Weights of a small GPT-style language model, trained from scratch on English Wikipedia.
Architecture: LayerNorm before each block, no biases in attention or MLP, untied embeddings.
Training: 145M tokens, 8863 steps.
Each number is 500 + 25 x the weight over its row's rms, rounded and kept within 0 to 999. Layers, rows and columns count from 0. Numbers have three digits each. The size before them is the row's rms in percent of the matrix's.

# q: layer 6 attention query, 224x224, rms 0.0504, rows 0-14,32-46,64-78,96-110,128-142,160-174,192-206, columns 112-223
# k: layer 6 attention key, 32x224, rms 0.0532, rows 0-14, columns 112-223
q0 077:495505506505489505489495474473489458493513503477493499502497516521535525461470492494455522482452485515513465498484536557546483501523471479576487485506468460498531488528569456482457510496500496506501547518494544494545531485494474455475509501523504460472507522471514458525501474518493540516517535499505512489492490450486485487520508498484
q32 058:470506520498477472503519500499488512512502540482540493503485491446504522532502484492506540461498486476498583478498486458512539519545499460503535532461529463492504487493502431498535508494511529492489539507485511504474500482467501490548479458482484479535544502472486517510517523502557533497534496488523480507498471476457531521491496482499
q64 068:506481485510509547536539505482467494493531483508486525518530505524493481502482539530527466504506522512523493492474507515512520558501510505510466468476509515495469506528504508484510503515501475513514503556483498454461535482522489498523510512505451498474469482539517532491537514573497516456479473537448503505524487490477498484480481497517
q96 059:512538492514471503513489534538497537554505539471433449458482466515483463482466502494515471472534540521494482489496526502479487476461477516509484481495541462502481468497542490455530521481479461542486478533493511473454456504501494534491501512490567502513512518468496515542491550553491463472527514527537432530507452529500536481502494510472
q128 057:544476450496501461525498499481525541508505447479488472505487494490488531459503500477523495524491556550491511446530493525492507499519499489518497468514488486563483477525539510457482487544539436488468513503478465465508501457486516464477506481496521513522496487452510520508499506428532530529502494490481497515503494497512474524513502532511
q160 048:497475553491470480509503527500497491542469510554508490522464521477528501475531519503476484506506485542479495515520426488502491464502520541512480517499527517502515472526538502502486509496502535508495475468528505486491492475497535455440465480456515510528516528448555535518530506492487517519502508526493473537498512447524538512511482510444
q192 072:552475520523497479552465494481479541479478522490557496521508493466487467510474479492519506455521531477510502487504538495491508514552513522506488472497526482479493541519484521500525489474510464508519440451533474518518494460464472513518566487500482531506502496472497523519505480503543515561489470493560475484528520464460506493516512500526
k0 033:451534487461523521505524526517493500516550521504490507524498501493511496501460524538517490536509512455512521500519562462473487498477517497501473503485481486484535517504493526498499517507492439492520488537491512521492583466494497541508475476522481505501472524547532526460479524517502503469480520501455513501482524528482488488518494519491
q1 090:496481528465509494506484568543473489518474495504518523512520465508501478575514468495571491499520496462512507551495474465491512523480503474487536557485482525482477461497534504477519500526466475526517511491469472525468494487471481584494518497479495476517477525500448524526490530510481498508502471527518476515462514566472490478451484483461
q33 067:533468483500486503534465536518470459492523554522510479483482526512501517512488506486516502500492473468484493507499473492506482473519514542492480477506491508477460485514503512514523515527496547511510524487498454523531501468515511527524497460490543474460520542474506503502487483463502479497487512496478533497443564489513534521496559500456
q65 069:512471538492488508482492503526535475505516518485505504470513481483513476478479509488526540497526470496530514464473497505505528522498535486511540553495476524493517502451451473536466505504468479497517495476522545501515507477512528542471475533514478479465481454521467511544552512502483516455522521518581480486503515570503498494480503494485
q97 059:500496527493485540469503474486449492501528482496471507505503507512516500485499494498481534452497553464517541456505552508487488504485463467502526486497460485514489474504492498492505507489518493508521533459502500486533499523498489516536481557487522489492468519502510543547512520508559425521505477465510533528501533497518503503509522497518
q129 061:493510516533502478512449525517497533500467543484511496488499462469524507501536466479535490490491477509484495552465485472520477505511500507451525475481531486497507481478467478487506484532459480479513534510469504472469526533538507478501471517510490519536475533519465530503451534507505496491507501456545507505513543526509472537531515472453
q161 056:503473485496507492507484540518458525482509502488509501510516474523481482523516495507487473490517481480513479546501465472490528457486485542487488482537479508499524511505490517476489506512436448511464497512505437511510480488461519509485530531502489542480475496486515532484457529464492458487521471507510505483477509472498507549497516492464
q193 074:482474537556456521513475555536483499505468511540537495471523505494493472497511472503517474493525523509486501529488501514508480534481542465484510484507494470528482449537486521466521504527508496470502500481479504466503500481489538518493449513552453474519517443485518487512451467486490457486477478475453483520502517460519506519532483516494
k1 045:545510569501507488519530485482499475491481531530506471464495494482456451493469523482502527535564483471483540491517473481488507518502530508520498545461531464462555490505479507536498489463506493484502443496493520494516494506486496472481455476509516495492493475466504485529519485536494504518510472476514504500517495511548504512455472486515
q2 077:497563484490519484502510457529536501508498471496517504509497510493515489511508526495499509483483501531487501479519528497507484483479446466540463505504542520478492514474469526521479508456518471547526485455500526524524480546489496444516493524499505523506530508521548432470517460495474498510480509511520481516485480494538471490526507481534
q34 105:507515512498507477516529460469512514490507484518532500471470547496539455517482508510441494499536513495532497501556529504519513498509479474537515489502485482507516493463523512494496532483492489511541515461481485541483540504516536473508500510480513514534552532490523463496519485494526511518448501516516464475533486483508500462499496476504
q66 081:531522503481512511525514462544462512479523513479503529488507495472514473516507525483503508503473464515527470548514541494471473504502496477453452498512501486515513515474538532522501500493450461503509526466476447486520504521503544486526493530514511517475545485501493487455457468522515493519453488437496509460521492486523513461502496516512
q98 078:512496475482496469532505542546538524508474508483522502501500504477517468518506467508562542534521492528550485492469490462491495471517472482496487523485532522504461523438457533488511496485470491496505484514482479539526523496541482490516497531491472492511524501494485479459527431492473499505443527488509514473496487508516528467500549468515
q130 075:522543502470473485500516442532521515506503491495497528504468533473493446502460516498494495517503485484519506498538494504508498513518440451509477525519511483509481494469504514484482485498496476511488515506527508534500491508504496476475492513455507527517558490514503447486502456503504522509462494505510518527493473511499493448518484491507
q162 068:484525522498478465464523507475518521497498485519490459517473528530502515512463532510516489487539540541503500468510480463505494436484519511494509546491484510471476515480475507495493525540514512533511529528549517558494521456524509507520508546459487517480534513510486458503522499486523492519475496487476458540494457509527484495539494493522
q194 077:476522503493497490463523476506539537527489484489523524501492524479514483491486492496484479502488475484555492492509525486530496523527465497491515526490502497490453511443508496488477518489453518477533489475493482570491531488491518459512491518465507538550515508511555502482501508456504512519528462534537475501519489496500484480491467457506
k2 066:546499517469509554548517483503487455484518527473534499520520491435484470524499483446502491535550505471520536511519527458478468527491526508489448455532515487495512502481446521509514495504531487504485485491531519507515501519505519481477437488510514556487474510499511470519473499466535477527530446493480495493514541517524500479497496500499
q3 104:506479481481498514486452507526527514454524546488467495494546487519463526513518495497497522499467494520445479500446493514495479508517515520484534530527515496473538498484522498487531464522472516486522466497425471475517443530498444465513516456518497471480515489461495527487496548535494502499484494502510505503499511475509520529488506504486
q35 126:496495466477511553480460510514506495486500519474432496487541469519485546487516509509532529510431483515474501476459466523493488488481507510485505492544534507488537504496513479524512473489490536494479449493477477466520436507486468471515516463520494474492523496456488521507479539508485476468497511499503502496468508478510524524510536525472
q67 101:494507488473516542483455528529517498481510510500462468490513455526488538501516477526503522515451486478432480473467501511500498527479495504500532537502551557444515515502501465498523484508517512510531467485464485492505466507473452449499531448497472489503543502462519506500519526504500488509508516554497463497486489525501493492488501507481
q99 085:502547469449537502489464505532499485482526519507488495469545454526501538508513540519502544490460467531446506507487474519457475516525499526478490530529537471495522483492536493514515473465498550472518467512473470481519469522515462442486513469486500480495517514457484497488475543526487510482496479480487495488498535484490501543523509515487
q131 109:481513487490521528487457524501516496467527512484446470483539471535499553501533504511519516484459495519466499493464504501490477505493503535480537519523533492456516525519522499509510457459501541479527480494464482467515449504483466467521529468508494474509502505458499504490491523500478475481500521507511496493495538463523524500524503506454
q163 097:513497480469529544513449520512513506472512511483472501480547486512509523521530478502509520527450493507457480486458511532469482547499502501510543473529553497489517530490544482474521467469460520506535488485460473462496449510483461459535515464516480473475516492441491508485475527486465468477509500528468500476506506506522497494499505511467
q195 098:508505491493499512472478501525509524467517499497500511465533469484480525527500495482526539465462479505488521504459510507487487507499503495510479509523521487519508505503490481505509477498490533471502432490511485432497462492492472490535527471497474456518534486467456524497462534530494491475525498499523511533535543471489493531532528500475
k3 096:494516540516477486456468511493474570505495495546454479510490488544498513488519499538488538481445448509478507481463503540537535512484483498516540525499481513475486513544528466473483495508504513493514500496469471480466468473466497528492532512492517456548535478477491563504515527489487530472489525525549512496496483487469472499499516509489
q4 103:498474502498494516513489504471501503451523488537463456458462488554531504548481476471519497490518505484473506531479536477479488473533475501460512490479469541497491483455511520474479485554490533490487495518495509520468508489503505470491523471513511526478479503511491533512493523476511467480503481538496519468487491506470507520489532523460
q36 110:538486480525488492526490483455474507492542488515491458488466462516520461532511493461520498530496499467488500539492544475485499472529476498473468475464475520511501516465503536482467476536485514482474503499504501532463496515495535483507477478548501513465511489545503520496491518446534477479485520512469552453486508533476472491466516527454
q68 112:501524493538494468510493521453491500482546486526467462480459487525538487515473504490506515496481509475483482539484522506504463466527461512486505476467459520501489509456490537496497477580506516490505536519508495523463502511469535478534470493521504522471487520568507485482511506465512500470495500516481535458484508522475478485467498509494
q100 104:487512461516488505516495506479484493457557495542499484460449493529537491526518489483526528536477505520489485542485504473493469458510495491479467500479458551491479484467483537487470480538504539471508498530484504512485490492524519486479495489547519515504507487557504504497477512471476468488499512543488513470452489526483502510488500510454
q132 114:505516458532478481496527462467475506533536472515510468471462498527534459490490506490510485538469502489492506517473535486515489485529490507497458500460487527491497521417477531490481471520515488505476482501524504504454510507518539478502497478524539531451481490548499480472496500443524526473496531511473512490495511514480470496453526541487
q164 109:514532472555489473504501484479473521522550478505504483470444494533532472511495503486514507525493493484488501545484513510488478476543486502480493490451468502495492494427523529490491474544491504464483487491530522507459509522477537474522487480529492514456466509541505502481480504438531515449512494494491550474508524518473486487482517516461
q196 076:508531497495528534478512525514510537485529482518503482462494454551479545529509544530534529505462511487478506485504531519502513516536453480502491540540455503532507523517476496458463514470438472526546490507486486483505504461504509506517499498504492511527533483526506519517524492458464444496497454597480514514479494487473485508503488488480
k4 111:516501479485485511471499530470501453486477534522477465456476474491514493494440484484537516510504514535467509536502510509507496501507488501484511457496485501447505470523490486523527507533500535519563480548501492538513473490507483505538485508475532530502503540569497475504501473500509542496491527543485497512526483562484516511489544511521
q5 109:497448487450530517473515506499531502462523552490529479500481502493483533539473521532494539484483502468496521506475501473514503462517474477500512492506543543543535465495529476538481523522493512481461495474450489476520474507521485524504499479531488489487485455485436512497487560511446491476504486518468488485497489465499495506524527509499
q37 105:469478504474525502484535474515515496501527500511555476492453514512471499508469501521496522501504509476506520470479480498542505467547500460502513465488542496545490498513523479507443550479492498509483502443494507476502483543522485504473519503559498490505474445471449527506504523490470492475525492517552525474513480453466510509502505533539
q69 108:463471508481565483479525494465541491490520515505562482517465515514460498513454487535491505488499497468522512467468482477536496471555500457514531451513538509533508497523548499529476524500511511510451504487493505509531479530549517502473503519542509456495470478492472502525498526498448516476501507506524536485506489478494493481527476504554
q101 092:474472497495556509487550480490545461482499509534495475465476520488470527535478514530499504484513499484512564468488501478502509411552532487494486490499538519546507491515470532508490557484500490512481487496487494473519479537527526484472505507549502502503479466497465517526497572513450484476455478495474507491536498487491510493533503527530
q133 118:473440515489540491485543464469502472483499525525561478533452532507496491508477482492491517478516509458521503455478471478555516461547526456503513437495549488499496489481526506499464554482507481522491514468518487472502513512517505512472477529533522488499448472503482500545520525488486497488514500500510496475538481490491518483487485520546
q165 121:482476490460543485492561468475510477506519518515569481538461513515483502511485508504489495479504526459543516471493444469540497461545516445505513450508547505490504470514548495513476538475527463517488497480511516502520495510549520505471491511512523475477451469495467501507501526491489517486519505529486510457530468502487531509509489537527
q197 071:495486511486513541484491480534492512528485491441501477539486512517515482487498529530552493494441459529490486495477494547506474458520538506510500519517494499514524471511500535488503555494501481494511502496481477494508492510526507488485498480560432516466510460540474499516491517485468471484535492521528472558509544477485517485533478526517
k5 106:508496465514515490467492488501509490483534485510521496468517481540475508511504491552511460513491468497503492447534523512517457504522504514479475490498488513515510519500509502554516492525523520538479489468470504505526463525535540528522532481510483507496479491495533512500493507524460470482495488470515489566478530468515505499523456490529
q6 099:509501517511521516521486514497468506497519476504543486520470478489547483552492517499477477508493499528476490546523490506546500528496484485533500493509501468484496454508517531476497539501511521504509510496450505467480504520479519500483506527505488519519542505460505528456445536494446458467461511498534517505483491500502508519516485518458
q38 121:485503526522528502522494536500476484508503518513510497506455497511545497531486520480468483493487523505502482525541491503546480493493476498529534524514530491458507433498503490487531539496519483519496518476448507493458500541465517508511496537496469532532542534468532551467465518486467472525423512487494483477467514531515504498488500525485
q70 112:474496541513504494519482553507485495503494507496504507508448475485536501520483504487479482516485511527490504527515509507563466505510460504546556502472543454497500451525495486459554544494521496518502519499466514513476526550469523518508484547494460537539529516484514544467469529470426463523424497508493493478482516499485506527502487520500
q102 103:472488522504529505514486552494475464538491514532501516510483474500528486543463497470521493537490538493520494536520506518540473505474494482541508468500521504497496460480481486457503521485494494520502517488461501465456522522508500494511485515518448530528521500461498529464431528486459453466445515479494488462498514498502525503507494506476
q134 122:490496525528503502535475516508475456519506517511529506547480475474534489535473497497483493494474545529460472533491486489551475508496469511529529509496509460458533473498505497479502541500536497494507502505462535475470518516477528513501494545491463542536521521453507549458448540479478471507462522487489497477469509510506501491501487525492
q166 116:486489527525501514525487539498462492490516496512537476526447476491552517537487515510469511498461520517468480515526490486552474503513460488512543519479548448487517455511523476474508551509520502514506511502473530502488514525461516504515488537484478550522531512497514529458472509462470471504442539511493514491477498498506494515529493512497
q198 076:507520512480486450541458498505499479510498552518494522555466496494537484468555491460529463510521502487506489495506478454512468422491471531511516420512497535442468468483468501504477498480530515494471552522520495512470511529488511524531484494530509503517516485489486515461495495525525477517484505458503484465494501495489519484544467537517
k6 110:486497533508492451535518512471499475486474494496496478478490535480503489515459550496480465489520474484508543496490493476550499516442513504537508479488505495531496517507517445492538541502502484519485486545499502575492538511493493531492502532488508475493513478534507520480469497495438429518462492518493490494496494519472461516474511505495
q7 102:489515471503553489481499511499531510532516488467465485475542493492537545464524525509477490509485477490525483520483469479503471490530496520484497504488550510510482516491482484563516508483487488489507498513508496514516488485498475524492481491505554492469457468475505491444516464505516468497466500486461519477509496511522508539508511480550
q39 113:443503494505524468487489494502527542512518481470489494462501500479504565466529511503477486501494474474495483494473484453515489521516509524481518498467508483485466501468519483509503523481533497511527492491494499485507511536480494503493507510501541516500468470462510511440515445524557514507501483500481500486490472498516489500496482490549
q71 117:460530508538506485511477515508530541534508492477489490451515497495502571476540510510492507521472482482479471496467488444517462543520472529477509518477516475505471510481509483517516525482533479516497474498523509447504505490463481551485502505519537512495453460453527505433496482512541500502470497501485517496494489513522491481500508495519
q103 101:468503491525536458484483520498537524538516488480451496491516493508473555476546493491491486475485483459514498457484504467521470501515494539473531507494551502512478520489495514536509512477515490494486479495516514525546462560488489509529477519513545468508464477483513515455501483494545477504472509511466501466514506538523476495495497486552
q135 110:467508525507506475493488510518506500561497491465492506491516509454484545458543491502501488489505491477517486474459502449526471509530491559473519500475510471500465501459522506510515544462523472517505471485511501506513528515486511540493492516535544531467479471476530535440504469492555500482480493487465498470504471553501492498485500507562
q167 114:482484497516527496506487527518515515521511491461481488444508491488487563485545522495524511482499489464508472505455496444519466498505480540472502489472508482483486499470509495527512508468530486528514468509527509460523497521473511549493513528519526533459456461482501529436492479511527485473490533526466501476510483515499497490511510516526
q199 081:453493548505500488516519467469482459561541519497485512489465531445535504447510496515480484514500458482530493516475472476528499483482521550480505495512513465478441511466503477530527543428524460496491511478482503537506522518509503511500511485493555495464511514496520532487480484516542507492491481473498484508512489523520490508541489551539
k7 109:504491505544493470495434501479519505530473524517494480498524478492517515494488536493504482500513432481509420487504471465521514507517509518519462502507483513534532558506537502517501520492519514496454478511532484437544503473469506496535471481538495475471443485477510498458515484517508511495486471518521518516469507482567493509493515486463
q8 072:465455522548525550468504495530517468523479448507562491555557522481511493501519494503548482511498507524478518506494512483488469503492501505525491514481548526462475474471504476497512478476473498501450513487522449487481520479513484574515492503492508506519450479507500476501497490509501518492542469486479451473488511499546521510494480443509
q40 061:507543545542454494538517475462507520486514489490485490463518489508492533493517557475484514523495511546505477487501491512491501442495477487518484500509500486504495445472439481554500504550472514495475529479551448537500521516495508507470471459501493496504486496505520526481530509537505464535505501523514506490476493504506519481482479500511
q72 078:477509520496510514462470528553508477516544497507533534529543502490535487538505465476520495492517480513551484553479491499503495509530514484508486468528486487505530515461493456467506520479465486462496531458497464488508471519510490486548514503516505478490474460450504514473481506496494514504509480487489528496534544519503496465533485474474
q104 061:538537562506436503512508493503479551515487503519504498538533538517491482505505510539517516481520513479479508490510521505502479500524544466509510487463475514467495522482489513520500519540482476506533442491521500451529465506441491498537515463517496536481496502469494537540542519484473472452501497532478538490500515464533506480485542483568
q136 053:526504580504487494517534496558530488474491494545516511509508522473493483476489506485530479524526519477440495491539503493522492532492498487485506480507517518492553477545516555509431553514461509483465480504547495471488497485493489524486483509512495502517497539490515513514532499486539491515491502489489475536479489477486490511477483507493
q168 058:505519524501489486508520513512499535527493507536487477485524514510487477512505535552522545491515492482456528496531446471486582476449543516503535541474559517493457452526503516520499447551435513521487511566544472470519526506491523496488494507503518538535485475477514491455530515496453528532500464507489491519506455519511519514487461508517
q200 066:524506469504495489505531510425546423485527497524516509523468502494495516480513507540496538519476455492517525544475496458508545528495502515481519523519533512507524500490488540521503499493527494468497480480459487533491462479518494505517515488491479517522488492451495468526493491516512541504516491507498552464505517507492454486499502529488
k8 033:480479509471492491462490484504469476502491491501454543546476531535512533506506459443479493507465479507545509512516483538493447513581504486535472469532505532519497537514525525475519524487527492528543480477469529511509495517458493461499518489521527465454513524482515521517437488504516505513503493497483503489502492498495482489539534508489
q9 083:508474469520513465516498511460500521494493520490478494480486453535553500472479515531468511518477468490515483506431430489502508418496512485506497527527476490530497508499499493494458495495514575497467504527477467491503483452498496548535524461488518491479478492497441527533444512510504508484471527454481521469510491478493507494521530531474
q41 085:494548491497535507472479507501502503502522472465459497503500453551467559446514500509490485517472469503470491485479518490507488481497492511478491518482491461500457532527513492484499495494493504500497479546469518505549526525519501543493520466477533468500520529545525485469453522531514497503521486475489513510488487509469459544526528521496
q73 071:523509465527526522487471546472456477475481499508464509447502470543502516482484514505522509478485513491511498464470482504532521465515505545468534503498489558498478478532459471528474497487533533517451495542514534500498531493495494538483507498479500451500449502535478474517508521507467477491452518497475510517467461529492497553487500524504
q105 064:439486525539487487449495494473515483516498469475494486476518459516479495492500536486494487500473496493528484515512513508485513480495514526491525532487488516500473457561524490488509491463569492538534554496473526482495540509497492499490464548560529530514482500538494447528469483499543499531496454485486487481545471497480479509506475517485
q137 066:470517499483499478536492490452510467460503498454497487477497472503528513481520500493467480493471473485470452525452499500495480450477508499481514510487447469479532561512481475480516494451501519500451485500477449482532514481511517530511504516470541492487491498523473500473476540506531501498497560478489517488513486460517451508554513502501
q169 062:518479489504516501488493504510495501545525476486522549512507496459512425485534490502469504504466467462545501543442517542514480483507486478515463498483470463537524512496486547483474513441482496501555494477508500495537498514489553504491508501509502484517525480537462491484455515519503502508522530462499509486517462482489516494473515470481
q201 078:534474456515523494523524533463502521507482475512469485468486476575508485463550529532474487508526519503486466471509492521479479511497492541507491494534476451533557548476552466477493484514506467511448498530472502479528527497514502549548496495500498471475486516509518498463537514533523492543479540533437480468482511518522498504504517533488
k9 045:483514498495493510478469499530481503514487520509504476473501521481531502525479479536550514498489492530515464504532472500490505528486496534495498480504521527493505469467475502531501538532480509493487498461500489524480489494517492508518452534501506451514482506509512472509535476528467492510494523519537540492463521473555481495451479478533
q10 083:514477513488529498491513542486484521470474506540544489473518510506488504523497492520555495550516522503532513521520500455482514536494497514487474512520507578467494495473452515489505476554491476506534524514498452546482500508507488509504482490500493523479440488521517512536494461507473487493517494519514472502461512534490510475489469460510
q42 097:556439479514489503523505474500489495466493534530560488465509532462523457566495507474546528501509487499521510527496520500496525487526482496504479483511498511489523527459494518500497520512478497506508502439508489492477501509545498457521458489529481521495514477496517516539477457494491479479489502481480478491513498496528544483541513482450
q74 085:543481463498497549499482513515540497512473521526539485499518487427465468511497488486535500522464509491508510501509530451508527516521482472497501512496504513506523499447420485484464493502486478497499443494485526484494490507540491496466460508521510498498485511505493497531517457472511476480534506509514527493481493514500486452526523469505
q106 064:523460498503462484460453513506492507523509527512495490529507509466510518516521481489516523490515491523463525472513499478461521486493487504470494550520495528498505482518446515509504491526509426484490552478532520514541410528517520518483523500523489477528438443464505512535533534505500484503523502488498546499493520470502521499521511468515
q138 076:530481483490494530512499497533512518505479514568551506552516518427504418527534478478533532527501487480474532473523476485515509512487482516487464492503552545511495498441445511519465471488477456497559491491514521526468469522520491468507486524497485532483492492509483509523464479460485484494527478491502483497502495526509514465455502455501
q170 066:472508479506461485501498505529506500541485508484518486551516517490482521522499488505544529518475462515480491492449484448535540494496505549498479517520530487504517534461465490484508493494482435481505443519492524467481458516508512487475523529518471528475506499480532493472483462502531488482470510506545525512487520492472499478525509534514
q202 083:509494525506490476492508523509485512471485521517538482534563562503544470538478511479535532523506556503515517480522483537502522484530526487499497502538469486498496490507514549470498510514501478506516494459513469504474526514482499500545494524527478536476485464490542493536475511495468506478503490505462467515525497460499515513491477482508
k10 060:494580533498516476511545487489478525543484536433495492483491481470520458485460508500497506524473500494471496500508500475485470483542494520477493515502514470502498539483482519508485495457520506541494496486542529472510523506515503468489485504506487503493528465532492473498458477494507538512494494499478518513498459458511454487499471485524
q11 078:477511470531481480510523506418546471528516473491450504480486531513528499512530502497476517436517514498483499528507483504500519463506508492498498500510497464551513477548533490458482503519531503458474446478498524498534511499501496524502492485484492511541503525481455501483492562530505520468497507484467518518523528474515511556547492551460
q43 086:482528505511506452480520522465488476512506494503458524491497466516475513463510508516534454480507525475430508489481473464481475512479521498475483526463516486557458464536475515537500482513524549481459506559536521484545500477492493574470524524515530521508505511521455497493474535516479514525527504478512538518493498504481463546496509511535
q75 078:475521524505548450510526510493496436487528462507490518501465524553504528508518520499470498510534535484446495510501494517487509495486497465520475473490511499515472471572553516491508472498536479495494532481523455492500477494492522523501506487491526528528529527512464495471515576512518502522496478485464512485555511473514484571458505511491
q107 084:472524498529514487535538507453496472545513480524494535493486531477495502541504523497484449510516515467517494535522536521546538523471497467512502476489477528525499466515507501503495514516508500519467496488574530508473555490497489536491479502534509539521483539512484476499493528518493503521538511487478492508531473528475482495499497521504
q139 072:484469492506525458478520499480496481514510485470479534463439465527481532485495504495467462489503503478487503497490485482479503467493539492485523503524448468527469489537555511500495470552550466497461533522538468495525511492504528571475508506491539504498507491527494479487491528528517519480466489500483514511515524467501453546521530490518
q171 083:535501513536509463503553461474486461522523498497525527451460522472486499492479511517487467480530490455506537512555494480496501489514494487486474524496444500540477476526487503509467522531538494480468514492545521504525525499474548537491479515492535539515487488537495485525481502514501549542516467497537519495531501504502482478497509496496
q203 085:491486448516489497510483532454479475534509515494469493502456463521460490498531498534523493509493501442460501490521475472507506495462461487519482482488546503538495475527523482525487502519558509491497510534507526470577486487526485541452483473515537466508487508484460479504493504522539492526500530473473520503500502483504526511499521535520
k11 081:518507488491511487460483499558502503499512477545511463504502482510484514494525496511492575522481461524490531483459507521523541493468488508490521501495529519473533498524471455485490488481506506463526501491473457462494432469498546497500491478505517471512543497459505506492535548503523460480498472456475518469531533512518483485467500481439
q12 095:479515555510453486520475531493510529543497534509485507517491466517505505492507448518479471525550527464523483525513525476512498532521479529503548501491507519519492500468517526483495521501491480522499496452525449493477495538496536530454484529509493505504478533490487516518499451547525523505507520492508465495539489494491477506488477516529
q44 100:493516534507491493513482541482522497485498552528455518489493441504491512494518438514466463498481526468529479497510505460482491548487479514498536550500507477514495491482501494495501481521507493497493541457531494500516469508532502532450496490540473502516471526484488495510502486507535524538484549514481483455514463503516488478477512520520
q76 111:484509550490484478511478538483512509508506550489480524509472445520507474525505442529477465511524514482515482513520512483500506501512475518487551521475516506510484505470515505505515502522501501467487551444497492511512481540503494505468511500504504515503470530479509509505498484535549498541501539507481468461523476499502480481496478508517
q108 091:459485535487485513489458527495494516521516521481495523540497470467485524506497472488470475490472516479467473516478512499461478527500478494468519488458505513504517486448554487513478506563512472469505572467502487494508461543499530507458535505515476480512474532474467528503509465547545534505531524502467468496527476505484512471487491504492
q140 113:458537545509493475521493553504521506512507537534481509489488448505475492534536460531500471483503523467483481528485530468488480540513462514480540523443522521523490482466516488481500491524506492487504542473493485502512482534515478522465518488528463499532468513476469512515491477546563506519492515496479470479500474502479504474489475491519
q172 113:497536537520506487510471558493527499509520519519471501486482469499491501487500451542475478510494523455497475469528508462494501532505462531489546536480529495508524513478487500501499496527520499477500510458504502518532497512517508516456530494526474511507455503477490514485510478515540540547497536494495495471501474494478471468482497511543
q204 075:457528524490499497467461538501493499538530527511519485504495458505506513529500519472492515518466483474528539517494487473484493494492492486473529520477479498537477470523509534507508483549479521501467553524536509498496485536527527515476485533547490467502495496533472505501475483542476520555488445463486474509556485503474520499487475540516
k12 105:501513531455508489480475487441506507500489550454502534515492464510517452495448510454497483527487532520522517532474504522533531488522484492498515500497501528494471485467540432493483513515508483472464519474460490492508482524483516471480479500506511504489463484482468531505469488491504471514532520513475521510512476484514501464469475513491
q13 095:467422519438444462499539438492485502463523514500492546508464515506517485543506467504486513493555524483529489537504486503526471524503529492509472467488484509500486496501484533508507521463506493551489444505485462470513500460473487475476521528490556478495481516480479535480512529531515506465508488565484487556529519538493503482488491517515
q45 113:503471492470470431490541443494511480452538522497507537501473496516510511540520492515478532472559502475531500506517503477488505508485517468515487487521493485522496478519494523487502509496510496520486481519521473486484478471474491487461544546490566493493486497466499542464518527512536523480469480568465457519544517516484506505507484496520
q77 117:496430487448468450509537454512505469422534519508494539491482488503484500527516503522499533469547505473524494517494514487482495516487494479492476484512508496532521462474479521510486506480515505547486466525523485495495475460483504476483526510509556500497476490467497526456524520549554538462476494562481464540512502530512534497471495495513
q109 094:517448514482474491528530495482480488451535531488494522522472519495490485544508498511493513483509504501499507500516519502501501537471508492492483475497492492538536510486506526496513544495507544528487447506508485504494474450477506500459557529496533477468485527473505536473520492541574528458505502557503481539546488498460512515489511489531
q141 120:488458495432489450514541465499509478440519495494489542482485495499473502515525509522474534496531503465521490496504504462486496519479487465495494498514499486537523506504506525502501494477494510499471472524519458489493467491469499478462537520491566480497469501453487537463495517529549507456466476578469472539533509523485506513510495503497
q173 119:490448507462507432495544454493503488456528496493496533514470490503496518526512494512488557496535499468528498516523512480491494492493507479476498480511498491515517492469489522505475509456493498521475473525525486476486473475451492480488534518481569479500484500462507526468492528534540505464466470532476467576540516514497511512480497486514
q205 071:533460500491533487531504492433520470448503527516490506482481505513500476588552511462465531459477513497463507526533518500501513494502509454475481471498514474508564517502496523482466535518462534494499477492541475480501472519506498481450533543499513519456515518455479519497503510527522482483468515543446485485495512562498510516507492504481
k13 110:496473501487530543503506476478487490490567547511508511473463501523491465507491480527464524544519516482480521506462532491482475530496526515491458480477515503528488479448494507487477510529501453532508500467513503469501490472495490524528512516542470486508524485502500503493493472521529525447516470523565478514496500465541552528451462515502
q14 120:511495489475513530507482517551497548491521527486503512477530462493476542540558487508531513473486499493462482525474548465462529552502488511483496510509450508535513509484523475462534502519481514448502500502483498450489478491471475506495507479474481495490496513483473531502487550523524474496521480506514528517490544476501487490527509491467
q46 103:519498499494508496503497516540496516474518521513528549470534489481504522522542495516555480483462477481504467532489530430460488566501484518485495484498432483489489524469532484484514491528461493458503550491494517486488500458475498502500495495501476491491486499509493528482503499515538468498519475498494520518480498520503475465535528452479
q78 102:497508506485492502504509507554487528527483524492524534492547480485496508515557504505518493483464496490500511541488524467469545524497456513517513481499451505516462512452514488476521506512502499486519544487481529468514507473459500494480495495499499467469484534506479512494531502492524480492529458494478528512493521513478473463543501450485
q110 108:474498487508526535481492532555506520523530504518538541486518476496482514527533493501532518496465471494501496550505533442484516542517456463476477476517448546512483509488498451469533487508477500495488505526510499455489502481470493505491538505487495513496492490521496519477489537523514482488502455503482523515511514505485485482527514479477
q142 116:488480486494498525499502531509472550511501511493527552502530486476510519534534499553536518487474510497503485524486520452502517549526477533523485482522418516495479499460538471475513498523465501471511542493471533461476503446470503504500531480492497486481511493499492529479520504533522487495530488510472525519507495495493496451522518434469
q174 117:482512503496497492486495504511479534494497516484502543476535487479502524514518475538532474499488490485507500519485491422476501538531474514528491507501451472480459484479547488485560517508479508476491540467485544491498510456463511481491485490469487489475508513501496527509525482490532500511532488471474543499510525496498493468541517423488
q206 081:481487491505537552494487533543505534502510510488483505486548437526455547534519511476484494494486491510493500530498543484501499514500476474496486488531450513514510517502516470485501462512457511492489486506484498472522473486464467507519542450524455503513511479508467515470475501545493486450515476522486511499537552479463459510505505482469
k14 104:500502516444515499500478519516509505489440495510541447522540470485517476499525537539485528474510496499493471510496537502452513488479490509478540504481483496483471510503483493477490495542493509471484522490517513460533509513477461512532474496508505482494424473518490465536488470495542518500545485516526483519476500520435510518541501482528